From a checkpoint of a small transformer trained on Wikipedia: 3707 steps.
Each number is 50 + 15 x the weight over its row's rms, rounded and kept within 0 to 99. Layers, rows and columns count from 0. The size before them is the row's rms in percent of the matrix's.

# o: layer 3 attention output (transposed), 192x192, rms 0.217, rows 98-105,129-137,161-168, columns 96-191
# v: layer 3 attention value, 64x192, rms 0.141, rows 34-41, columns 96-191
o129 091:58 32 98 76 60 50 45 23 42 23 41 60 35 78 39 53 34 67 46 18 64 36 36 49 44 61 11 42 54 59 47 30 41 64 47 61 55 57 62 58 54 64 48 53 35 54 40 47 72 57 34 62 13 34 41 49 42 41 48 16 51 56 39 52 44 64 35 43 49 63 81 58 48 55 58 32 49 29 41 58 24 48 26 67 23 33 43 18 50 37 62 48 70 55 47 46
o161 097:53 40 60 59 70 40 58 50 63 35 73 60 82 55 76 68 51 49 50 44 66 15 60 29 30 40 60 68 60 46 67 58 62 50 62 42 52 71 33 31 30 42 29 58 77 53 69 76 45 39 45 32 42 37 64 73 62 57 51 09 38 59 45 43 58 35 63 70 81 44 34 14 39 42 44 39 51 61 47 62 67 35 62 40 79 54 60 41 23 69 90 61 63 39 63 31
v34 095:81 35 60 37 38 48 76 35 34 63 29 59 52 52 52 67 48 45 30 43 69 56 36 58 56 50 32 45 21 72 56 22 37 50 41 36 37 21 65 38 27 23 36 59 46 35 64 43 35 44 40 42 43 56 27 50 50 54 48 55 70 43 66 48 64 51 54 40 86 43 55 63 31 31 40 44 53 27 81 45 83 57 37 60 78 80 40 10 64 59 62 36 60 60 73 35
o98 095:48 78 24 50 76 64 45 55 66 55 46 45 53 52 36 54 43 68 36 71 26 88 43 69 18 53 65 50 37 95 61 49 64 55 66 47 53 59 56 42 62 50 47 40 79 67 54 53 58 40 51 60 39 41 26 36 55 75 50 44 42 64 34 53 69 42 37 60 53 50 72 34 49 52 66 39 57 66 64 41 51 39 75 68 48 55 34 36 62 32 47 19 45 59 42 28
o130 088:60 44 51 47 47 56 66 56 60 30 69 48 36 59 20 40 75 75 55 37 54 38 33 37 56 50 61 48 43 40 20 28 70 59 51 75 39 68 55 47 50 68 58 15 22 53 38 46 59 34 58 68 53 45 37 47 44 42 54 51 27 61 60 34 61 49 48 40 50 73 53 38 82 39 58 47 54 54 50 79 57 61 32 36 37 49 42 48 32 50 68 45 65 78 40 62
o162 101:68 32 40 71 42 46 33 44 65 80 36 22 18 62 65 70 38 40 39 35 58 57 73 55 71 84 40 72 26 34 65 66 55 81 49 63 60 33 33 58 66 51 59 81 78 57 63 51 57 65 37 44 54 43 66 53 44 46 38 27 43 50 34 46 30 70 52 50 66 55 46 66 50 77 20 44 33 57 33 43 22 49 72 63 32 41 61 48 46 54 52 57 35 35 66 80
v35 091:47 46 61 60 61 88 67 56 54 58 50 49 68 46 52 68 60 48 34 59 59 55 49 80 60 18 83 56 54 68 43 67 94 30 53 27 54 37 55 46 62 56 56 45 68 63 33 55 54 16 52 57 62 49 27 50 49 36 72 61 45 52 46 38 74 56 37 48 52 65 53 58 71 46 28 29 62 50 45 41 32 27 68 51 37 50 49 33 60 45 60 32 58 29 45 61
o99 098:59 37 37 68 71 42 34 84 46 17 29 60 28 38 55 40 50 16 81 52 27 40 42 60 51 44 49 55 36 62 67 39 48 64 33 43 63 49 42 67 42 44 38 51 20 36 57 78 46 68 37 64 38 43 58 60 61 60 48 49 44 59 53 48 84 60 51 62 61 49 34 53 56 45 72 57 38 55 82 60 43 69 35 55 60 42 53 56 51 73 34 53 26 66 53 26
o131 085:35 65 41 25 49 57 61 28 64 40 83 51 60 64 35 24 69 40 31 37 62 47 53 25 48 46 53 76 41 32 79 58 21 61 22 73 49 47 34 19 44 38 37 47 49 26 55 53 35 39 40 27 72 80 65 64 46 35 81 41 50 23 49 86 59 46 47 59 70 18 36 68 20 32 58 56 48 45 35 47 58 39 44 54 46 45 35 64 29 71 48 58 50 54 51 63
o163 093:40 74 31 73 44 43 79 47 48 71 38 46 63 54 35 57 64 48 51 21 54 68 67 50 62 77 38 25 67 39 32 53 47 47 67 61 62 56 54 46 37 48 28 60 60 54 25 27 66 50 60 61 72 63 50 21 61 46 45 65 32 59 27 45 01 53 38 33 59 54 71 40 58 39 21 77 28 41 45 38 60 46 36 52 18 42 66 45 44 38 56 38 59 48 56 45
v36 103:33 39 22 63 63 63 43 85 79 24 65 56 33 51 64 48 46 41 57 72 31 66 36 48 62 71 56 71 57 65 44 50 79 32 59 49 71 52 20 81 65 43 41 43 32 27 66 53 42 39 50 60 18 53 38 46 33 50 39 36 59 38 35 64 63 81 84 20 42 48 32 35 61 73 59 49 65 28 80 49 45 37 55 44 38 33 48 46 48 63 37 39 37 49 67 45
o100 105:39 67 45 09 47 57 69 44 25 42 17 22 52 41 41 80 68 42 59 52 48 52 54 49 52 48 45 47 47 39 28 42 59 31 53 34 55 43 54 65 48 45 50 32 35 54 51 87 40 69 60 67 47 37 40 48 44 39 27 59 59 56 25 67 26 50 28 56 58 52 47 49 71 31 39 55 63 55 37 38 54 71 53 34 44 44 30 56 51 62 57 67 41 72 35 81
o132 093:58 59 69 89 33 62 35 35 51 61 73 66 36 57 82 50 45 46 34 49 64 43 47 54 24 63 59 56 47 38 61 39 39 65 40 55 32 33 54 36 27 63 50 56 38 59 21 59 70 62 26 47 45 39 38 37 55 45 61 53 32 33 66 51 61 55 76 48 47 80 64 58 48 50 42 47 28 43 63 69 42 30 27 76 50 72 50 39 41 36 47 32 47 34 77 55
o164 113:62 40 27 78 63 49 67 66 57 60 50 61 49 38 20 14 60 55 34 18 40 60 22 52 60 37 56 04 41 58 60 63 29 61 48 62 66 50 48 47 40 58 51 51 66 41 69 23 37 31 29 44 58 52 69 55 61 68 31 45 43 67 74 44 51 44 61 50 62 22 60 55 30 54 62 43 61 63 25 45 51 39 55 68 56 66 71 74 56 60 39 33 70 39 38 30
v37 102:50 13 69 25 58 56 56 70 57 42 54 53 32 71 77 63 44 66 40 66 31 62 22 42 23 56 46 77 52 64 67 66 48 47 39 28 41 50 48 31 42 69 50 27 18 41 52 57 48 51 50 66 49 47 14 39 55 49 44 54 55 60 53 64 42 49 49 61 63 28 55 49 89 23 29 44 59 19 32 52 60 45 34 33 67 36 55 54 46 76 43 65 40 58 59 48
o101 100:54 72 62 33 62 12 61 37 63 39 24 55 22 51 21 78 57 27 37 72 27 53 57 65 55 51 63 53 63 64 48 40 43 22 59 31 50 40 61 45 24 45 49 77 61 46 48 41 33 73 48 44 19 50 35 48 61 65 55 71 61 54 46 71 34 43 32 48 27 43 55 50 66 56 58 36 71 54 58 40 58 79 50 26 45 59 50 48 42 37 40 52 52 60 25 45
o133 090:43 78 36 36 63 50 32 49 27 73 76 51 81 44 48 73 63 62 29 32 51 19 59 62 54 46 58 44 25 37 38 59 48 29 55 57 48 61 61 72 44 40 33 44 53 52 74 53 47 28 52 37 65 46 39 33 58 59 70 28 44 56 68 45 61 88 68 27 82 51 27 29 79 56 41 40 51 35 57 80 26 53 31 35 72 51 67 35 47 33 38 46 60 89 47 70
o165 097:42 28 24 64 47 33 42 38 35 53 41 43 60 55 52 43 50 82 46 59 69 44 67 62 86 25 62 35 80 52 48 61 45 67 52 65 53 52 30 55 60 38 36 44 52 61 67 56 53 47 62 70 55 48 52 59 45 38 51 57 47 44 50 44 51 54 67 37 32 40 55 56 56 65 47 90 50 44 85 25 47 11 64 41 35 28 25 05 71 69 65 64 50 44 68 37
v38 101:54 86 63 40 45 46 39 50 74 39 59 62 57 42 79 77 58 65 65 31 47 30 42 65 38 67 59 62 41 39 42 60 20 79 41 53 71 72 52 60 42 14 59 60 75 76 38 38 56 80 83 80 56 26 54 62 16 35 36 50 46 66 32 46 34 77 48 76 65 57 50 58 63 53 63 80 31 53 58 49 66 22 75 47 38 23 58 68 26 49 56 37 44 68 37 39
o102 097:57 68 66 72 53 46 77 36 60 54 48 56 56 65 69 34 44 38 68 24 58 54 47 23 43 78 50 76 23 59 43 38 67 55 39 55 82 63 39 48 52 42 53 50 38 39 49 71 61 28 58 24 30 73 35 42 32 58 58 73 68 39 54 61 69 42 36 60 61 67 26 35 64 71 60 70 53 44 51 56 26 28 54 51 54 52 66 60 48 49 28 65 43 45 83 50
o134 100:70 57 44 43 31 41 28 58 20 44 51 49 36 51 51 78 52 62 31 68 50 63 30 70 68 37 76 50 51 59 44 51 51 47 74 48 49 43 43 43 25 57 68 45 40 43 46 49 49 51 37 60 52 30 44 48 64 67 39 30 56 61 43 41 44 37 57 64 41 48 60 66 57 18 69 39 75 64 46 63 52 81 43 27 39 50 28 43 37 48 51 39 52 89 46 45
o166 096:32 22 58 56 72 48 68 48 62 47 48 62 47 46 49 22 61 32 45 52 66 67 56 47 34 30 40 34 76 49 86 58 66 30 17 44 39 33 49 50 37 66 37 44 27 51 63 38 60 53 38 45 45 36 53 52 70 60 55 75 37 57 36 24 48 56 67 47 23 38 76 55 50 56 15 59 42 60 60 36 27 62 67 57 36 32 61 43 51 02 60 57 41 31 41 38
v39 100:24 37 56 37 46 55 60 42 34 79 70 62 46 48 75 53 31 33 43 49 23 32 74 61 46 42 38 41 39 76 63 57 13 53 51 38 45 36 68 59 51 30 48 65 55 46 87 38 38 44 40 56 57 67 41 59 44 41 27 66 41 54 46 57 31 64 49 50 47 60 19 34 59 75 32 52 40 55 62 52 21 35 29 62 66 51 61 50 60 46 63 46 65 33 33 69
o103 101:45 47 62 84 20 31 42 51 57 50 62 72 85 67 62 39 47 37 60 73 74 51 54 17 57 48 46 69 48 49 78 35 45 42 33 40 59 53 61 55 50 65 47 49 59 23 34 78 40 40 54 34 54 27 62 47 73 40 71 42 49 38 37 38 71 32 47 65 56 37 52 50 82 36 59 55 50 48 56 63 74 38 52 29 09 53 22 50 48 48 49 74 31 54 45 60
o135 095:55 50 73 27 28 62 53 50 38 34 45 63 12 56 44 26 39 47 57 26 31 50 39 63 37 63 68 49 63 63 13 54 61 54 45 39 52 44 38 73 53 69 46 66 45 40 23 38 78 28 45 50 41 25 22 37 39 42 79 55 45 72 55 55 47 44 69 68 46 59 66 46 63 56 31 69 60 44 20 32 31 30 47 46 58 63 56 38 62 28 41 33 53 56 39 57
o167 110:54 50 27 37 91 64 73 48 45 58 52 47 46 50 61 38 68 72 57 25 57 41 33 43 63 72 40 42 51 45 41 53 42 34 72 50 44 58 39 40 41 28 75 19 56 62 59 26 60 38 37 56 52 55 74 87 45 49 43 55 55 38 77 58 27 57 50 32 46 29 55 49 21 47 62 50 35 53 21 59 57 81 52 55 73 27 70 59 28 64 23 63 58 42 61 44
v40 091:49 21 48 42 44 44 36 72 62 17 61 47 66 57 62 64 70 29 59 46 65 38 86 37 58 94 64 79 55 29 55 37 49 45 46 68 39 16 39 72 46 70 46 48 40 43 52 46 58 34 60 48 23 43 66 45 26 43 72 56 64 44 73 56 64 42 40 49 63 73 27 17 52 61 65 31 47 58 26 56 81 53 48 71 45 64 75 68 90 47 52 44 64 50 71 61
o104 105:75 59 54 67 65 47 51 36 46 48 67 77 39 36 36 46 29 91 65 45 45 63 56 58 26 35 15 51 37 62 32 67 52 63 51 57 44 64 59 58 54 51 53 57 64 42 59 51 69 40 75 49 61 61 51 71 20 50 30 39 51 46 56 47 42 52 24 68 14 56 43 26 46 42 54 71 49 71 43 45 35 42 67 73 53 57 55 36 53 56 50 50 57 40 61 43
o136 092:14 61 47 80 57 51 62 60 51 42 20 44 55 21 57 37 59 37 51 35 62 57 38 42 38 73 39 57 58 53 61 58 59 37 56 40 53 37 78 44 63 49 34 43 40 66 57 44 67 60 43 57 58 61 54 26 59 54 35 51 67 39 73 21 42 58 84 42 67 29 58 75 40 58 43 55 67 57 50 69 70 37 49 76 35 51 29 46 41 40 74 58 60 56 53 44
o168 092:71 42 46 49 41 39 36 55 69 63 48 45 42 59 37 48 39 15 31 52 59 54 40 45 61 27 61 17 50 35 47 48 36 52 44 21 46 64 46 63 38 60 68 83 19 38 41 65 32 51 50 59 53 47 88 54 56 57 59 29 42 72 23 42 82 44 58 36 60 68 50 68 55 50 33 49 48 58 63 37 33 52 39 37 54 16 53 37 59 21 30 56 50 41 45 56
v41 089:52 37 45 23 58 45 30 74 33 35 35 38 36 54 52 74 60 18 38 41 61 51 55 73 41 50 42 48 65 40 35 70 86 77 30 39 44 34 49 47 28 58 55 51 75 59 74 36 63 62 60 37 37 40 55 56 72 56 63 28 60 48 47 51 63 65 73 75 51 54 54 48 84 31 73 84 67 37 62 55 49 44 47 11 62 48 68 61 77 59 47 51 85 39 54 33
o105 095:57 43 41 75 28 50 91 68 76 40 43 86 74 50 48 58 60 45 63 38 59 40 46 47 58 63 25 34 23 25 46 22 53 54 39 51 45 87 45 46 30 39 44 54 60 85 48 32 27 59 43 47 49 56 39 67 44 52 38 70 59 28 57 57 26 65 45 43 56 46 48 24 59 41 64 33 47 50 57 46 83 44 49 64 65 41 55 42 50 60 46 62 75 62 51 85
o137 083:41 64 44 60 33 68 68 50 57 59 51 56 42 66 44 63 56 07 22 87 17 28 50 51 52 30 76 29 61 60 78 72 38 32 33 41 47 28 43 15 77 69 51 70 39 43 59 67 41 40 66 63 26 47 36 24 57 51 49 45 22 60 30 16 52 55 59 52 49 53 57 56 21 56 26 59 41 37 64 69 44 84 58 55 67 48 48 28 63 49 41 44 34 48 43 41